Each number is 500 + 25 x the weight over its row's rms, rounded and kept within 0 to 999. Layers, rows and columns count from 0. Numbers have three digits each. The size before them is the row's rms in percent of the matrix's.

# layer 12 MLP gate, 768x192, rms 0.184, rows 84-108, columns 0-191
107:488517488475484546479518499526472454502484438504491482491550491503481467524488482489479510529499457537486503483491505472514516481477484519525482524481536481523506526478481541490506536519478502485491537561501542494491506503498525516509481551495489536463456530512511470507509521519478515512540508470517537469488469513453522515503533549522537473462487447482495494538531526536512507470544536518517459507513479533463480511490511483495464544498503557459526492517497473487491493502509483466492499495494461536535485494517483512486520521474485463533474527488489490484523539453460509492
102:533532470537487461537470535487502500472544507475549494482493506501512484528508502507490512472533488511491508514531542473546506549481527459510463500453508495493514509504467501492460481528522535470477476513500507513471502539482507462542498527448513511503509496478535489482489503531540465511448556524487494466493505497496493502545492526505516506437547536510486489496499518508536490489525454521488523492528491500509498536486534511504518509448511469487509484510498538491532510532474541450505495477529507558523478493476499458500479506522507466517468511491530478487487551497501552492
104:546486506503453528520477507517465481480468518472504543496508559492544512503551518536435522493531493442515484475512495488451510455550490491481522500520456444495455516489462480487501498489481493545552508528507510471496506520515486498444515504500468508451506464471513474507534525498447510504474465480475487548508500524507503528526482531498476512496510502504486503478491509468491491545467484488505505486475481515530516532511453513514534477487462514519499518502484523480490504474504476491477509531452495525484508502535502487474513556524482491459523480549528498501487511477503509499
099:466516498534467515485487494515536471499516498512474503451539498470534515499483504451530448446529467512504457478465519520470506485463551455481515485496505502494445520461520539494483480452486487494484539487517453485446515483556508504522490447496512502502491500482506524496497504497483495517494486563485498510481490524531510517468518492500501481538526497499492524493464466476498477523506525439478495503488499479481473519465498566482453501475491494503547488535511528481475470498479489500507487509475537489508493505473517512479509474480544534444457482488514490492511482516525471474
102:460498497517500535529517518453489518510487520471496474498481502521532492549502485512461548485536504521547494461551487493505496538472503507463485463474537509484492540528538519540516523480476515519513525516517486521509456502501516524540516523540517503520488481522492530474504558512520520474472471452519472485518526498505523488539495521536538513491506518482477488515505483496490571520536512506476514472485535454441533504492455481490511496528522476511489482537451511483496572505475480516508461513531494530475527482493480466485456528503486507505510483512524498501487526485492469525
087:458524482529537483500524534479547569546481473521492530502499512486544544521463488491518521499509519500503475508508492486528511481474474522494540458525500515520454489512482500451492462511468519468484496476498526482496433544519518501491530502508487474493486483506476501450476544469522525519490504485487511485488526507500509486465505481529515508461577521489508502491498501497546507483496511491553523468503479518498501447479522495523495499507506480518495534511495487481478499530503511569473518517474507495503459519479492486489500538476511458517504488478493484450446468464450455509
103:484509499474448530534521489508578531446482468508500475507514519497502425520471534519473512498483521506479489458534501513479453487475514504507525481490489478535477506493503480501509463533537483468479514478493471499523467456472477530502477465454486538493492534498530497517518501469514477476526520526496509492488498483472525520518525522495521520511498499540487496474511459511520484512517441523517509479553517515459482500500512510507515524551522478466484471475525514508521532542555452472520488533544489487534521495478534495524530476480491465494515492502480493526513460524527473499
102:527524494475478517539507517474457527538484503546518521472519500534489463474492495531502462456502497488515513502510528499543491488539529469527483528486544492501511546517478494513498532535443480533461483494486512478482500522487498481536484487489434512513523495490479568504536543515496525518514507472497522484507524484506491464503491550457485538478556465531516473478491523474461491506489474476526478507458496483513500493500502483500534490501457529532495489497489500503472502508497530494552523506482483526508469495498539538536492511481518527516534504457491522513475511512506530582
110:513521511543515497513529476524466543505481446531530462467490513507516487494526523495496465490506502501519548492517506486496497484506451514477508528515471453503517462516525514465499516419489505547544501475484519520516488498508527499498490541516519453515533491485535483556495548505501514470456507493485515431525497519493490461475468510518535538511450505495522482552496522514502499508509540479502508491491545489499508515518520468497464506516513548538514471501508478538442480535478533464517478495509483493487517522496535492455516482478516485510491542481492483509496507475497460464
097:520509488453535485516493543521501537494484524488492476502498539492480531515520482498481523566462518489521455513453493497489493477502502493521514466503478543511466471494427476493493469524479490506472498461497470478518530493515504516502504492534497546469524520509478486528530490519482521509423503557462477480469504507523523507517468489504537484507517485492519483510494510466504464499457551460530526495521537488533455507520492512504524528504541473498522534485496520489487492504453497472505471503523490463472440517464481489474504458494499499517491492520483514521503447481481555476
102:528500540483532542484522493540497487510505505482495464496543526489519466504483519511490531526510486542490491466511490491525537514491524523517496480493512521489484561508492537501465493474541544475508524490519512496503488489511538466496522482465496450532516509535551448539492517491499486527502475506509469504505544540471504555492502561468449491481480534507517498461508476513489555497521484517470455472532487467556501492493508505492471499494506512533531495499411510502508514531498528481444521497499545473504460527460507476488481511519473516508497525515508488485505481525493504516
095:440480461495510518479469539519570492499469484497452521494465508501514498527538493519582517483526498513531493512506492505506485506492520572490501526532471531488466514514527554505512513454513481520488490487474479520478501532526483486478491556553555455544501448510498483509485484490510528504444462530506497495518533500474464518495517484490519507482475470485474480476493574512482501518477518501464502480508479501469523470509472540492512497472519495491529508487511493511508476471517502475505550495478472506498509466518490483507539498503496530489493506483473519445511502482480490489
107:492502487488481466521488548477491508505516520513536489453511463476518467535495517498466478484484502487519486492426491482505446537453499498502499492497495455486500502483510531488533472473535490484479533436560460522493521492491479484480464480468516504487499512477488475501493466478527527460493470463464492451459532564536496506474520526515494484485539482477503498443477498468492480468486524498489489475543501523504469487501521487505501473535552516487498484493513505522487502494484475522525531471524473518500527465545487446496493493513514530505512520496486484467476455499445514497
092:497521513504485518463493467514534524523498513512540489501516492476535505543536521503507520490503509536503504492524446474491481461496490505478510546528522476539547501517477525459496454468500458497470489518456526518499582520505470500506504540511496515525514468494466488486522515498495479446502461503506521509501519480521489456527505511535509494481448505509520492479501497508473514504558492487480532481526442497487413489550498542509485467472463482479504514494522507521501509492508486514533476480485486511528480504535554548523518528497499488522511506475499451491514520455518508485
106:488515527490450511554489514504513501451480483516474504482487507507521502487529495535502488547529481498478514485534514471529504518520528524454531506496433505479473505498557514530499556481510487522505484523482476478517491524489506523510499492505444448560535536503523518527480537534505491564531514500547467541499515479495470488515500521532526490497505506453527498499498527507496489520498517492461481505473488446543453505499498486470481499483483537461454487521508517506521495529522499482502471504508520546491514502479505452488480526548514500545533524527459514470518489493485483495
108:514476540515484486507468500482489520519481476497507506484496499435507467521456511484510488502491516481490520461498501515449539474467504515465513447501475513469517504547497518476521541493475495486482443539488490535510499553457490492482479479469490482494541512496542489462524499486481489474525489527493515513484501517507542554539500503545493503503524526525472519514525484502508530485503494516498542472489533502456527460495491465476454483510520445485504433513532538525485517529488467506481502495466488515551462439494522528489521506530498495509485532533493500498546501452509487509
085:561521511495514500507526519492484477461467488511518508510486495501492502533486498479493554525476478532473486524480545535534524507509488487473502515459497553531472499515512442482493502526496510517461475482487495472494521507478545542512467448493512457548509481514496530490466492487474504485492482486464433486496503520502552516522481483462488525506506503480518520517510494512501490520500507584495511527548445490506546523491475531498508477495486509522495455499539521539505513505472483439467554485485492510521494517521481505523500513513514515490504465450546533484523488520476488518
105:472450534468499455487530501511510490508446498465463477476524541505516574531501510557517525481517519508504476465524501507468499490516515467491464500504496441494492539496493510516449548473528472492495522524516519511493523512479472479490484472513481493486554535537474496457517475493470497459509485500494516474491544522500462467502485517443507477521505521513499493534509500517522514486478491515497482454494481509476496519498477482475479514489497496479473493505525488474495508499480545444508480523487463514500563503506530515500500514468517491485558460501542506549477483462541477510
100:492498479516523466517484461497491458486481518541495484481519486513465557504480453500445494511494520487521516489479444517492501469485481531544504504496469486512547504541534529539524513493514558507454505533510502478517487456507497518491514508493557510488523482471510484519500466528535496485534501505494498513496466494517507477525483500488538547477462487478516510498517512523519507541508537467498506506507514492512503447575510475454528476462518492528488514530531537488487525522484518541460502459458518525526500512481555514496510461517500533514501526500481532512506457475528496536
110:498548504445488485467506452503457492472533515543500540508542479475516555502475493481464467493509501506550495472515546479488492467485516537518542510491482478506515519450469502509500498507478480474536537470485499485503540499526527483482485502522518499538484471532490497461485503475509497531475480527517558540489533477500504514487481494440518491532527488501510489488515513517491475518476510533511524501464488501547471482534475495520485525482460479518527534499467516508524546488504505497447543496531483511519498500516521500482532533474456459512533520498441511557501514513497479499
099:500462488527511509525462477512479476534529526519479450542496506491487566505503467484532445499498536500478498537525508476507488497490494500530500474471536497571548486475493474490496517520467522503515513462494462484535520504511511487517540501460530465525504466526500540503495480518492515508479545552519508499490495544536493484487485573472504489467510498516522506511497538542506527462506476476526473556481489493533496470478510529549486526503470470500472519447468493512526499496460504497481508458501492527543525528511498485491466514516459503475488505460494501457504505508495512495
104:511508527494487502508527472504508501486528506485505521456512519532481496533502518520480513494480508559519492526502445485502493453477485507512496479536438496494502502470545547484522521481501545496512505492491495511543536487550513491494515513505486456475480520491521520497518550493445497535493497479506489474481496512486516482523544502528506520541475545478479547522459494500525473467492462401484497487527540513499480510550520483475489520493494442476502474493485495511469499514488496495541458523506528502515497487534502495482486508450531457528493438484475489463526502480482505494
105:486476550454481479494477534508487535477476520490487489476540544528508528511489461523497467470551487526502475482505496467507472478494497493495496491515522518496506468506494541453502488516530485501460475447485495540495540485473483472549465488482464477466556498544482471508543506480513520526526448520483478503494526478492517489510491492546499523516500477540487475505528492534541535532528453486481520493494454469536525449506553494515448513465540474513470474515512505481483520482498485458507502516533496506497475503458504483519506516487511480494484439497495529522502501519505522490
101:551537497475498458512495499508466484484517428450498476442481515517504466536502512505506522486513516486501462473475480506535520512497522519477540494466482479482542513523506499509491489498464455478531513493458514496456467490488475450513533491491519496492487490497446517511459527511502491472524473493482521488512492488484513486505476472542488522490522488477556504495542503480461484517512493510454457494492511517526516504493563535482467476495517511490505482530498529530516491472541498524472458527484476496501502503469464518500438501490493516539465453518522476436511473475464499495
094:515490533475541466483472468473529490453490546497508469487505504521508475493474537479509520527534528491508492546505505506508520453543508537499468495522521524459522473480479526512475514506510496518493521511491462493494533482510504482492471510486526489478491467430476472469459543482526533509538530489510473496453524548532525492473543475495523488506487481518468490459517536473521506525462539477486495506469483484549468510513452499469497497490497475470445497541518482524440480507520517484457516495548517496504490502544489532501480522476541513499474518491520503509498512551490502494
# layer 12 MLP up, 768x192, rms 0.183, rows 84-107, columns 0-191
105:535536513506522486551489509496491462535499484444479531514498514485519520497572493478507460491516514481487499464518495492525497534529503489495539534471516523505496460522486473494474503515492521538511479493545503492509506533507514526503478475466438470468518506463495472502565487476460510482471515471510506544545514454523483494531488487499508464568522499515514496487483485529544494532520466498483503517509505519501493500521522517525569485490502474518506515551492494545482479500481462518471476472494477492514534502537505516493526506469491458462508511457490558479497533525515496508
098:499477503509507489469506492477481471500518523543489513496473528487497551516468539487493482478466520501548476477499479476475512512556522513509498474490514477523488488527514489499546518524473464519489505456492431512524513474490510518496483490492484507507540507508495457479508482490496506501479499460476538501491558508462540556480450460486522488506495507489533513505516493494485451505513527509505513506501473457526485518483529475515476491491434527526493537482528505497489560478498470509523541505504510512533514490513496536500520525508518486521480493541555442565443469487458496515
110:506502491457498560527514508467486484498461513486506527464510539564493485499492494508494504460557526482534487477472470497471535496509518460510528482527481507467484500510492451454516456494471491524490515492487484509470493478455496496493512505468489521485514522498532469502479499506459550545518485500529515538499462502537482514491519465534467502476550445523538489506489504481501511479483479502526518496504496448497547494464460491506502518485439483497486502520536535485515531475453501467468492464509496501504511500500491535467475445541451515513524508491501524530481494490530526529
106:494486493442488541451526443493487556546515493482489527465514509497464500522463490528502501516495504474489522516533483474510531491460487486511478450479523516507494488529489504517488462511495543522482485509517506527488463518465428481549502540513476514507512440505514492499476490512532485507498477478511497465519498495445553519468500502479509524488492498596488472510486518501517526474501513467502489527457521507507488519482488482503483541478549502504499465487477505490560494472470538494479473527520504508498506494536499533506513500518531531523483542504506503459485502526535486489
105:492533486455473536449478502485481517519533513505519508448476543463495504510492521531535474503520529484486489534484506524496507491465500481500500552476496489506485459469456463518413512485507462538507549438527520499512505509476502519511526484469505495499510504505496494482500519484530471519530537486456541485488510452510475504511487459510494493471487498569502489500519505485508495471492532475517520505482489477520528504514486493473515528492496475475486484511492498525510538568526563534430483509512501532532492512494533506484518505498473481522498477495519462513457489470479514481
093:504536484550524456499515501525462457497483536492470488503511518515520533506503521560516488521512474529481443483488543500523547507502477495539537499528526512479470554529506553459424476488538555486500473493497530488498494518479509505487539498495484475510473493508507517496503454481519525494521509490480505450529521509466502495510520503513506516473504473476523510515460489521485508547487455518486488500513521479504508512531581478545507516508531517524497480487474503505518496526531469527486517549497496540515496461526476502539481483468468503496513517465485504514474448501496493499
098:537482501497526471495541501495517473485486489482512476468510494520437534480486496502500552452526505482501524519478476533471528539504509481508493484502512536540555513521485505487493485495538501520521504513512488449520513509529479520502487486502512533539462483536514494484503482507480504538486490471530455462493527451523540523473530493545496526543475536504508461512494499480536544495533507477482494487522481545479516498491512472474516494521512487460477482497537520466475515484435482505498511506453523517487474459497469511514476533536482539496537468446534522538535493521475472502
101:525514522497509486489517478439486517538484473542474501512483466501488545477528517496484488473556520541502509503530532528502555504481465491495493504537498452501516508512515508515491500542479510516491472502499476454443512553496471484490487485458536474538480476469531530507481498524506471505542510472498515518453497507490493491482531471519471458549499508461522499512493495487467487448471518492485478502450509536505515508464514531495469491513530467484487460468501465497508545482529526481479515473491433474470498498502471484469495499520508513518455502486487485520538458514474494455
107:481447506469489501529503447530489510504533509514522490514524469563485533503532476518527461498489511475512489540514523537504503538494499475523458509493500548486516490459491483487508510489505501487463467525523560464487508456522474484466492534503461503513535537525527524532543466510516494481535508504461526492525511477486495441497482468528520546455466493481491462438527515513532524509495538474489497527526533503499477490488486511506507505519509522465522532468485490500505484487530528493539509500491517481476518518538513538507454513486481499471503494510534512525479530496567466500
097:464510490494479480450489482514503492493482510493480446514524510476501523515496494497487425478511478515472507526503457512472482457480514443487504492473500519532528488494515464514547502525542511484509509430542487501489517466542500518511478477480511500506451481525487580493516504510491486517524481506510488519551469503508474504502483503430487537478468492512500487499529505506511491449477439513470500503569518470498497504467521509509484517467527522517510505535466463510512489513509485497457469481535548492475476520482493512506521486468484468504485498496529524467512496510475459539
098:510530541494490488456479487495456462456487531493508477505462537497475482487509534461517547476473494489508514501471464487530476491519493483496473487488520486438493515476493540512521489502514497518535495485486501469503522506461567567475492474507501503522491511494523477521496501516479496503540500488487495505517517532481545479513488489524504480470448518472453501502542514522482515504491449487485485534480550490477484493477507515528469508462540490506508537512493515521502523553485492493515508434514458510540509528513501498514494574524485507472538503509445516519484458456467502502
099:484497487520481531520512481525487494497496516478503503486487519529465522542488500516526541486479515469529443509470512515528481501457522529463494487475534508505500524530509524524505516488560497471485507449525516491497477476515476466515507506522480480547509524525479468483504533521504493506458526545500476530519490486501442520501543483541485505522495531466480510517498525489494455443430538489491479493493510528528540476537531574521493529528517529478498492494551500505493460503523497477541535531506497491471507522467494486502544494486507518526517490563479508499513508520457478509
104:492479501507491487525495474455504523440508534483536465475499494475465448521458525480494508490471510516482508504487504520507491516518489499518527483474504482489493478541547495505473532471474507518480501476498485542469534512467513509503481456520500491541527447545503492476512448520508523526498480539508522515479522479521487446488492522487508484470535493532494507525456470499526443522498532471482534507504466489482479468495544461486512499446512481511447476527494462461469462474511498508493505521484505540525486472487484441560500449507484472498507520498484479497514511510547516513
088:483501523480524465457506490498516499506505537461489509527467454490560506511494512481514515527482480507488547466471520538524520478480523553495549476506506495541530495537497482503480470492506545490500503505518535495510458490508452526502526517496502523512543475491484460543530495459484487509538531483506496506501477509521454451513514485482464488481522460501493509494550523501489470516475527518502473497514466472476500479507483503491521484462494474465510492516530529490513527554479477455525510480483510507486520490509507503546540512439443520521506525557494522545503552519520481490
102:463490501490500544488486507531495528488523520487459506473524485511504510509530561500486508542462521496505543461507536498565492500544522498479532492538516517508515499468527542535475504533506517496518498489479488509510519484532483529496542475493510466485503535505517489521546486517432515469523517497476503487500464505491469501484456487529495484546485524466496503464506497483484528466458521492447505494547478535492511459494485443468485460519475444498499529506503501461486497516515540496561482529454486515517520479521534510492502484484480520508542490463537493492464493496507484530
102:474482525484533495538500486439529510530488495513451514534519488462485478537495497522488479464533496522495543483492509528488502498500493494491483466475572484453471529492460493470507458527484482483480517517495468470484503504536557502469486506499528489485534487465486479481503499510501504499503490532554488513500499486469500516510462462516506529500477532475477530508457491451480498516522517524500522486528551482519527529460482505520479502493526517496516453470492538480512558508465524520488485511471533506535497544472501519464488561500530503484499499524514456467533458530532490489
081:500491509498477486510489493481508513496498535498492525477516526546484520535487509487518542472513500519528478538525471466538514500534501507489521497444491475478505512515550466523513532501500529476504481544447509474512491479466509488529517481522521455463499455518515523462478501520481493490510465522488516504506521511502511513549502529468504511464486526508483468499510504479548503488510494543542524494538536543503505534500450504526472410455466538471480514500503535511511497485503479498493471501513484506477504524463470466489454469546516558514459495521483482468519490541459496495
105:448457516494461482514523496476453508495505503501489521494499507470521548523500500521519481497538515499526475539498504560419532483476476524504465509530536447512542478505520550514505505508529488518491504540484497533518485489475480479523488531504510509536437513523502508521481492528482470494461510538510554526501524497496416498473527499502517503539479525492507474461487521493502541494488484504515484513496498529505507482515478520507511479494496532490487439501515476505516505493497463534483542489526468527491480464480482485487506510505506520456523497492473498529524493491512481416
097:494447494490502541500474492455446518511491522487467537489501489441516519463495517483504465524553484511507470495455486476509507471486540495511487530515505506506500500517523518467509480471482513484546470514517523503510510519462497492506516483476483522547493486458485521479490464492527491477527469553544535521500518485505485508502525525501505474529480473517498521461465474464452495473491539485496490483536542523550499448503487503545491543507567525466481486516484510472516517536491508534494475522487508494497518529534478525466519482506484516503492492458519543508522564470475498529
107:525519478529515554479536510490463498521492472489541519471444497517520502492487535499553454563511537513475470513493496482484522462482520517523489475519508501511505479483467489492497474529497537515481473545482500525493491503504482512493541493518481486448526458457502475508539469519484497489489500517495517499447521481462510504481506515500521525526550429513482518504501458465475495508465516489492514492498512506451496470457438508536492531508510517539513527528514523542483512501499506485438472501485502503496530448513494523502485524502536552482514480489511476503482455497527473506
097:538459525529499470481505528513531548475468542483490450479486473500474492527507509497490464503469529507478484524519506504521533521498466516495474537505453534492468502482525500489491470508530504505534508530465488485444496515524498500528509526508507500517491502487510466477486498453473491512516499497527477541507464549545503586517486481445472511500500536465467472501524490518512505546511512499519521492538496555483543498487495477495514478468504475474571463460459529528496497493498492472511494517486500503498471512515473457528518511480478504508530489478486483471473531461484510453
099:508527504494508494488499515537478505506472431489530506557473510508544504467453515474483490499496487490476538509522495498488464495510473502486439506507499527473501480455494561538523441454518520531525512458479521476513514504520507506554518483507451488479528489523487505472509506476481511490511490508497535513462486485459501512492517463509466551506489500499524517494522440521439530532489458503521481523486511533450477534487482468488492492493507486522503497519511515534512492493482493492504508516530518529500454481504481515467513531476448504426470514492492500464493484509519494450
102:510548531479496498473510530482460503457498532500527502539516505549515470504483491532530492477488507512465480502442506537548495518466527478480515506497479516510513514504521494495480510515540546485472469493512503497546490465529450492522532540498529510476422526513509503469471502511529553514505506511488507525505528564529495535473559495522542468504514502504490518488497505522501493533530514540500498479510451501485509541463521455522527464513514541514481481507498503539509538525518506471528541506506503504510505515513503531490508482458523466476482501514544488535475455483484509510
097:494506479472544529527544508502527526465469467496500472489517498468544479533499493468468485540499480531515517517522531506471519516481517490531516527493497502503498537436506524502532480479465526496490489489468511539520498483488505476585519466529493484505499512464535503494525508497482472538434531501538508528551459473484558512469504512503505523518503502489521571514506536520498467488448516488513513489479507523499516477529467515490490477490461491539525503468464541496473534514480493497495488497507501497478523538523505501518495473481519486511469523472475453452514487506522465516
# layer 12 MLP down (transposed), 768x192, rms 0.0451, rows 84-107, columns 0-191
106:501501492494476455505519545449457495505494516499480512496505497507529501440544494464502524473477561520480445531557499453477523485561525500468479486462463489484486562503503503452483465473477511491512502510495504489499521519424499498514518466492503517499491482535512494467453524484533490502515491486498522484516496507506517514481485475495490532493483508511510469496508488459493451460486504512498454492475477531431474539483477507490540505511479474497499478504510501490521504493516565508514502549500511513490516522441512492480466494520509494487450537490501503503501451486491490519
100:512511518476497491479524464511437500520496466467482512493474495494454530479509523482529491513511495510479466516480499474497476520486472463517508513543470519519490512500472487506531528521493524488489518519476557499450491518518488470500528486540504487492509545483481491470541493509497514507491518494521490523461512497496508487516525453480474515503521514512498524515524557496452523493473452528524485538519522486424464475518521497472449522525420502514450508476510506515495513535527451523478522504500488453484472492460462511527529459517483478525487512537481482461526493475498539484
101:465548548493536481498482483524519512469537489531512536482521502516503447470493487506497525494481473518527537493473519535504466525489503463510523513466515497489537488469556513453470516498544515506528492489523519477517524549516483496477504476554473524502490494532493483481501511530523501504528508465484479507511519507484498561515492497499520543501517517478478458517517493541455471501538467504517515519505483567480501533484489511447520482499454502502464498505470472514517512464500447514487507529472498455511545507551530504528494486517469524523491508472516482528548450515504515505
100:489485484474508465456501501489508529489500498536510531494490497526551492502457512460531442470498447517493498536497539527516517501528528539483546481502474506507513466509440468516459492492527516496499515527554505450497499489524489514471472482508520497452518500451531512501490515472512484470494473484497510494494509494528520550528514547441489514497499520512506495471477507514417477470514504519455483494482536488484483549488476494499471491446491511497467507499488483485496466554520502437494539512482483468498494525492469524508518466503491531517498501496514515502507492467478538527
104:520495525515530491482491486509507467503523499492512518539497499481507540493466445473498509504466481436522523471502484486502527445507477491516462460508485486488472517521473499474486493491487481482524486521464510516520512527528515490459479473519493481540489504506497537470565471524514513507512476538520499485502489497485475515511457503460531508474548446482498510484552527475510497492520487537555468463577486488522477496478462528505475499492442480517561516519461484497474527481487499496452509503526498486506518475482490485515484505499476500465522469520485539457524466522523470470
091:506524515489537484483523517485481506473509490452549541495509461491480518495527523535504504487494505523538477526488527493498510523498536485470495500478475580535509486564478531495423494496470527476512504516499518503524479499499509489557484514466531481492516532468500513495494497494512502475486481499470526518537502506538508538475491532528552506499485531525465477510526516488529546441498515489514505495458493504496523451471495485467522494542493527539508520518482452501480550465491445486489495445514461524501528484483489470504536522484480474513513482488527492500517478530517510466
103:492503482466494493533551506551464544517531492438502508479488531492469508451507531502480476510505541490528494515515550468494498504523472490529513555532506523489519522489520495506503502509451470540500466514498486544498487500516504505532481486514517481532534521454468533469498520537490481492472516500508521519485499516479457541504531534476511488529533532512510497501491530519526479498499518514525516520436551498506503474471465473472505449508517484514541454547472504541477521514487480524496528487482474515523443511482532520467508468490480497469488493536484516521504497509509549472
104:480540513523479495485513493480450475524517531515567522501546462571488512496450487517498487473517527503534487479512490542499523507456544519498469560495526497523523519479510540491562448488528477526517515511511449530513510518461509516511491472520517527519491517524491498472474507501536486519490519501512500504485479504493496500481530545522461472520460520485507546536478488492492487508489481484489495535471526485494547512493520493482505503463577505507507526476480474553540520526507510504456497491512525515496517510503522491451482528537485508497501511515555520528491509520488483512
101:498485495467492531484514493520499506536486522496493556530451490480480489471539522491501528516532485538522515471492510489528517484464488536474540547536478529509491476556503480525499511489520509491527509438522490460472559491478516480507510464519503478506536504539458525498448514474496471524464487509514480509543470489516546523510474542496492523505500527507500523479484496521459503473468478522517514453511530505500538476534452508558497515513532506512512529543477528488540530506496489566489500504534494473484512511494519496534472516487474533448515514529484513507506491479486505472
109:530503524539526523487479497503430488528474488465499507485511489505517537482513498491513537406482510506497495506498513501479492490500509529515489469517501485492503485469502519499485507493478515488509485492493500451477527522457494496493479518475485519529529535481526500484505533456489501507575473500495500471482473489511478457523603571492558507529512481508492455542488505566510471515489518483548503515500498511484492504496511443481514524528506487512505505515501511520520517488474515502545528478511500532493502493502487524507515515536475486509529526450482478508498431476497503501
099:485471490524502494455483452534460537516524459500490542490495491483473467469483532527482529487461519506507484490484505515452494502524492542532522491544520537483487544482510542511470525503512514500509469455475467509540511481526502494534517467523494473532486474485472544525487538470511536527501486462551492489545473501484492532512509541492530493494519468504481540519503494517466540494490507500492529484517461537526548492492508501468480523505469493495491512470469497509486512515528547519497507462495492449534469507505489505500512494485494495544514511559574496502506533517548484518
101:537485506484485458496507495504554469509527483531461545504546508540545497542515493482525479498511519452468482504510467514529530483491457509528499445518502504481523500486487472538511496528516502477447524514529460436513481491476544474490502514494515535515462491492501508497511521501487489505472456492430509493495473503531495478541498511520513529486495460489511503493534484508483513496520535482525485491457524467529508522524518487517537464495524477486448519515491486510510538510488496473486460546519501505498479550460533522468520489542491476461521448482508491533487478511462513488
099:507501496521507510486544541517516488518478495528468531503528502554524460482486517496508494489527540479515483482464459490516518528499495466502517478522463527495517538490560542524500469542494495528486483489460508509445516492487483493446444501510509487481498590508494503523492496530487498477481501470490537507506506499501523489538470509521492493513521489499555478485504508502495517459510496500473489518504511490546464511504505514484495505468499465484501511496470462560486491515507455469479484532570469508452511501489475571498503502529509488531540499451504452482519475516497523500
090:478459510506467518529532504470499498527512506551502486491535488505490499403547464524515503493489533551498518473483540484485526468513496562507497512476502497490477467485549486531554495494479511497500494484460466471513483476513479480517457510494532466525513489472468471465477475516525513487436465528545475486489516510488508464539477490495464483449517511500475477516521482530515508471480536493496546499533493521468471492491507486501468528480479497482525488535499491531495501491503470493485519500513466487485508484480495467502475529443526473522508493503487510481484493482552465539
098:518504493526511544505510465490499532493486522531480531488495506440482499494486494457490473537495485494505486511440483515502521500530525521526463505532498518511528507482512469509533527491514545493510505463519460508474528489489507514459507527492463480526503509546516524510474505499501497519529548476507578518456530492472460544513473502500505512498539479497553526455520479429557501506528492494529532457490512522491525528551516497489556515504483453492521498504494537515486465511481508530514533489518517523479521527516509485505520476533486508505473452494504521504450478465509509511
109:511492497530547523519518540465480482519547502504471488513483538477454481511532453524464489503540483520458492486512507509490457529497498501497498494545505520502519507531497492496504456515500473476487483565508494503486512488475500552509466490503462522484516486471493517485543533482506484486473527487504513576550532521498531509520508493493488539519535488479508516512523497451537549539511532522465485518481417537475456432512482552482544478481466489493490489477475493493477509497514454479493499484493507527481504489531489517495498492489512513477484461514482516484475515482493490499
094:468447480466542487515499538517475499529444514501496525479497476511542503490500550500514516500476563506514528514494481517497508480514473551480502495463497494522524516507506490467533469488512486504528498490470467509500491451502508488514472526475518541511502523497472516530483504484466522492496470507505511519510530520500496493492483500534512463471485511490438435515531539520491465502485505470504494488515493518470463509499508487534512521528377497486476491516463511481524528546519481509504468487501471490545503462484508546482517524502458478544526493483525501471476528473505505501
108:513474522503549527491525483496527480488447519531488529477495496494529533504519529510549488507496498477504497523542500516538530454471512492494510469459484510531512531487548527476522513497487462492522485446489520490457541500514472544514455470469518473484491467503481521442454494501508526487486518490484476532535452488488482525488480502462510513459504504509528469491471481505501534469508518548549529519482573534496510485488488513498478517541474482504515505516507522472535525475464537474486487465525537491484521488470521491509523492479501499515477478514505525541535481521471468465
098:523554455531501474513490515534483525512543461534534459508501473472499499520504472438474492526474478486459530484503507507545497512524459454537549492480484498488532500498512473522509531479488475476519515538477487535494469447527524480480492519521519475503524509474485495507501484513519489510498488488504519521500458525496504471490535498491520514471555522466554500512520484500521499540473503544527501505532491487488519477523469495483557500480535547490493464489491482504456496484527505496475555486491479520534513540518514587532509479476533493480505522484493511516494504530480508522
103:464482513518514458528533525444513534518475467494506491542482532520510508453485490491490474500508485484521530468472517496481471539503490523556497529530455509531495523494475518529521525488477501500479458474530460471482515463508475535473500496518522486483507481501510506512506533506489526483512503494504514479543494498531522496551508474493493496513447506485518509479502524468473477501492536465464521522483501495506509492555501500494486483440423428498552512478510537514478481509487474484467503495472520483526456492480500494502490502505536520483528499456524464455548499454503518471
094:496461466494550483474488502509543532501501535492484469505471466500508524457499477511507498491450458528516488521507486522537455539514526541499553521506485490510439500534498514513473521507485474543523471504510469516492526541490522484501460434487523546482496484519483488484511474483500503474509496517500540497463478538500498552486489530489503497467502487466490480511502478490520495518476447455489474550490500501504487518513523506547491524485411501497513510492494479530506477496459489461474520470506450490536476478498512513479508494530504553511502486507511534488454506530495478520
102:442479527472484475530533502474498508534436494533505484532483551538517477473484498511499458443516512524475525509477517476526484473472536527519519528535476477501488484490477507516489508551468515493507512520497475525508499489519472511508528521529545500486497523483481502472442499521536481522508523475496504504464448478544457501479444528489494531482497503559486508486513489492523529486509510537545502483474543456510469484509484488487528535490489512535478482549470460479503515506473522510494525530504472495506472472490512517525522519482457519487484517534470440494480477518499492499
104:495476493536473490501506511511511471461480513497514515519468507545481525456526503517487486466460561455526498522490490515550531519499523529436508507516464525494519473483526529545471514483509485466479514486494508512496489507482472470488511533509482481556514501467505507488515518500501520491477529529510430501525507524463475512516520490518519483497496529532486515467517498513483499517522495489542481489459494476507495486525510439523509499475462499482483541547463525532467510508517520454532509456421550488465468491517495511514525471459495499524514475479491465506451500503525499494
096:504475480511480484507442476515474476479539497515537552464476560543507489482501517511464497544498513567473485526483493489524536462494534489498468443493464522489488505506492491463536483513483490484503497497510535488492520559520489518469472509461475500474495497510467490502512523462545527513530479508430452469467502493528501499483494434501484478475489512492537488509519510503520502469495508492482551463490484478512503511493543501542468475519544500496481505524522476543499487499516522508497475486494473491476527499468481501493457521452478510515514516506496512530506432483490509506